Each number is 128 + 24 x the weight over its row's rms, rounded and kept within 0 to 255. Layers, rows and columns count from 0. Numbers have three digits each. The size before them is the row's rms in percent of the matrix's.

# up: layer 5 MLP up, 768x192, rms 0.123, rows 398-411, columns 96-191
# down: layer 5 MLP down (transposed), 768x192, rms 0.117, rows 398-411, columns 96-191
up398 085:138180124120148144127098148157134146147154104153123103140142099110113171139154118112164142117141139093090153141092135144114147124135133092182176137152148073150120082120121163093144108122129085175148148158135096114105142106173170137152131118129124093162118105144158117131167156112115121135
down398 090:154142160122130123155124081159160116145150125068135148123129160113122127118090153129142117152079189121079104108166150107124142111157112090112113125161123127108139102104102137102147144161117098180154129151145116096120135130095120173114155167133120109099141138139144067140127104178108168086
up399 099:105100159136140064130151107126105104145147134130126131123151158136100133120146148135163097122115140128127084137176116150105052147104089098169172140104101142108121149093190086169059073160106115116134102126126147122100137165095087116115110113149170127090143117107148114119129096125106145138
down399 102:160146117139116148157105120130095132120142117133132150150146126151115116130136146156128108143114149140131116144131126131132090100135105127152139107178171137119130168083127127122101159109127139143153101073138115069095118153176095077138119114079164124113120147144093143119147121104131114093
up400 094:153096135172103130133078147142126120080135161132092114113115110149108127132154122158176108133079143126101111114174105136132081088099155102127158142125091149134120108131156157150115112139089140065147126145130109138146109176149166108125128123125084110145115186129149144106122143083107123156
down400 098:140145130127117128144105160130083161148119147173141109139115147115160130143172096132171120119123108123125130136136162099125077110144115132124125141135175100130135114131152119125132132105112136072145110098153125074166086120177137135128122163138128088132124128067086109150141153123136126113
up401 085:084138144145159125099096105102174092122140090144157118130112153121136078143150149113124131165120127130103144105141096103088154107128125169078145129112123177145118122165097068139101139115142147084126152117138093120115105167103153142100115137155133105161131100120145118087115128134099158122
down401 078:168097122135114112128137109132063135097120115091123120125141105126099167114104075127121136116144083151149139126152138163108119133118136118166091129108110140081105128098135151139118161129113131126132109103110141110152149116150070085163129105117148163099120116137118113162131111095141135121
up402 098:136093159106136145109132169126116084089106161121135106071184120152134121120122123144143151137109132139126115120131156147103138087108122081140096145138126126186112137174111098188139145148099131142153132146125092148097139106128098110089134140133102118135163202135127107134142110094100121134
down402 099:126149075108107126086119126096153101131197139100098112124138128098137147146135092125118166132125117137138171111139110134165111099094099096138115077151217077112158122136157133134134136144162102111134085193152139105141153119134126169127142104097121119144155117065117115101130117142118131057
up403 097:102134158129148135151136105149122115125110131091135107083080092139130183115119161093178108109143102134099136132109129124075107124126098106171091128136074107115127175146155112117116130156203148150141183099169125125114146144171141144111105123135150127121114140102141100161117141109092122122
down403 106:127127135094093144095133111132145131121114117134111122151144161173138143124124143073118143120138115135149179087085114115116114146147141122168126125178122085097165108116140129132128146109153135122110133116116146080131163124172163158109158105146088092134097162069117166135141178141120121071
up404 111:120114178142116110104155147146119126135123137139155104085099116093083100112132154133140110130156122132103150138121131154208119104152127145136176157150083174133126123110130163161131153124116106151168147119145180147097116139137136083115121144137110109121110087135126121131125156143130170126
down404 111:134147132117125132078156192136120162158102185118137119131103160129123109117096127138136109129160123156125173103105150127158116117114108186123131146115126119130156151149143134149142161071106102155123108095137145150142094125120109144110120093104138130140134064154125109135162119143125131091
up405 097:106135111110143091141130128130159133140142127119165114105158130119126129093099086134135101077134116146171172097119176149135135147120134121150127117117196163149150168118139170187119107150117105079103099152100128141116128123102104137144123147118112108128099105071101117116143118119142095147
down405 096:143122113141085094147169114135125107141160138122126094115147167132149083150144127078088133103135131101103128148121048101127103149106133153089108133118108117104153102112141114127137153118154112165160139088147130138140105149131113105137182122148101126114156148173130117109148112114130117106
up406 089:120146129077109115147111119114119108125123094123061077149137112142107111147136149132147113112107124102103129133131121102105117107122102150077177132119164117090132130180085117131122123129134115121137134127122116130125107121120155132151140126137127076144136150114138156118146122108093176115
down406 089:141114105156131128145120148114097149109121111083123147113122138133114124093123107126119133134104115121109120133101111117151135103122147129130102141125138125145100115114134120143133115146153094120128122105109105106142135143107154120156136112122092108105093143154110140126098116109114057050
up407 112:134094123127110135124130137083117144135109132167132150146098121158087176151135176116172130095140130138118136133124077118111153168111096149175156160138123079154145157125098164111095116174096105119064102116126182136146141107127069130116115143156124081147136155126132124113162169115116121146
down407 105:102093102138141148098118110119153131152151112123153121124130145125136112122101161099180132166130116173128091111116103128120119156135082145149129120125119113090124165103153155119143163120109138162100170171113140172121105150161123153135124114141137090130154089179171096119135186149102126115
up408 094:169134136141108121105142094203110120139100110150141164158205108153143094098114115108088149160116137149115079147165115130137101102123103103082090162120164160108114117158152145159105142148110153126137084147107141135080123110128097111155140149142116138117147110183139138108144120099125123159
down408 097:122129066134123147085134104177130149131124145150117163102176118157118126111127128140155168094126131132139113141170151118129121132151129129096110147155138140160121183116088151127127117128145140206115137121127127082119106128143125108133113123100154167128106128178109158100114120095116105076
up409 100:101115154088154112089116107133125093159149150071084112122133112122185109116129120116141158143108146148101143116138136139133132102071119136133097164131140162133151189090148150154114101129152109142101121160126113125112119085120134140127117112143158118104146111164095110138140119159124156112
down409 100:093127136143185112097123108135110152160116129106163134163145114148113091133147084135145163136143127121137144130085101122092122161112121121129100106136111192121156175111142124121127120147138113194155114165129123082130109129161099145153131130065125113090141102158131098141130114136145108088
up410 114:160124110172122136098156107120116137112115153149158118136126140163117146132127127155131097110145149155150151123130098132157126104071125123111124102123137120173106168109160103160113151139112143110121138133148176162107097140094113118157107155123148152133131160125139109148146143129159126159
down410 110:107155129097156122169113110129131115110124133105132121103160145086138147145174145091147087140141119127129144149148086097106144117100186129102114094117171131106117155151119138151147129127186118100115160120098142175099124132137150095104114141132131175137143111108122144127157152164129129169
up411 090:112150114138121060138113142089161132127138129087105155177121152113164178134123115122122100101101146116112134105145145150134132170142127118129192106144141114121139180106114162142095144155142111095117122142116148111125136135108114166175119173129151133106158083112130102090167143136146102138
down411 091:110091164137143146109119128167123132125139125086116131063158120123097141114112108134168118136125192102140092120099098125097120102113145144092129152107141125132127147103159094150114102115159157153139110154162108128142108177159128115104143116167130091134140145179140110158138136152136108099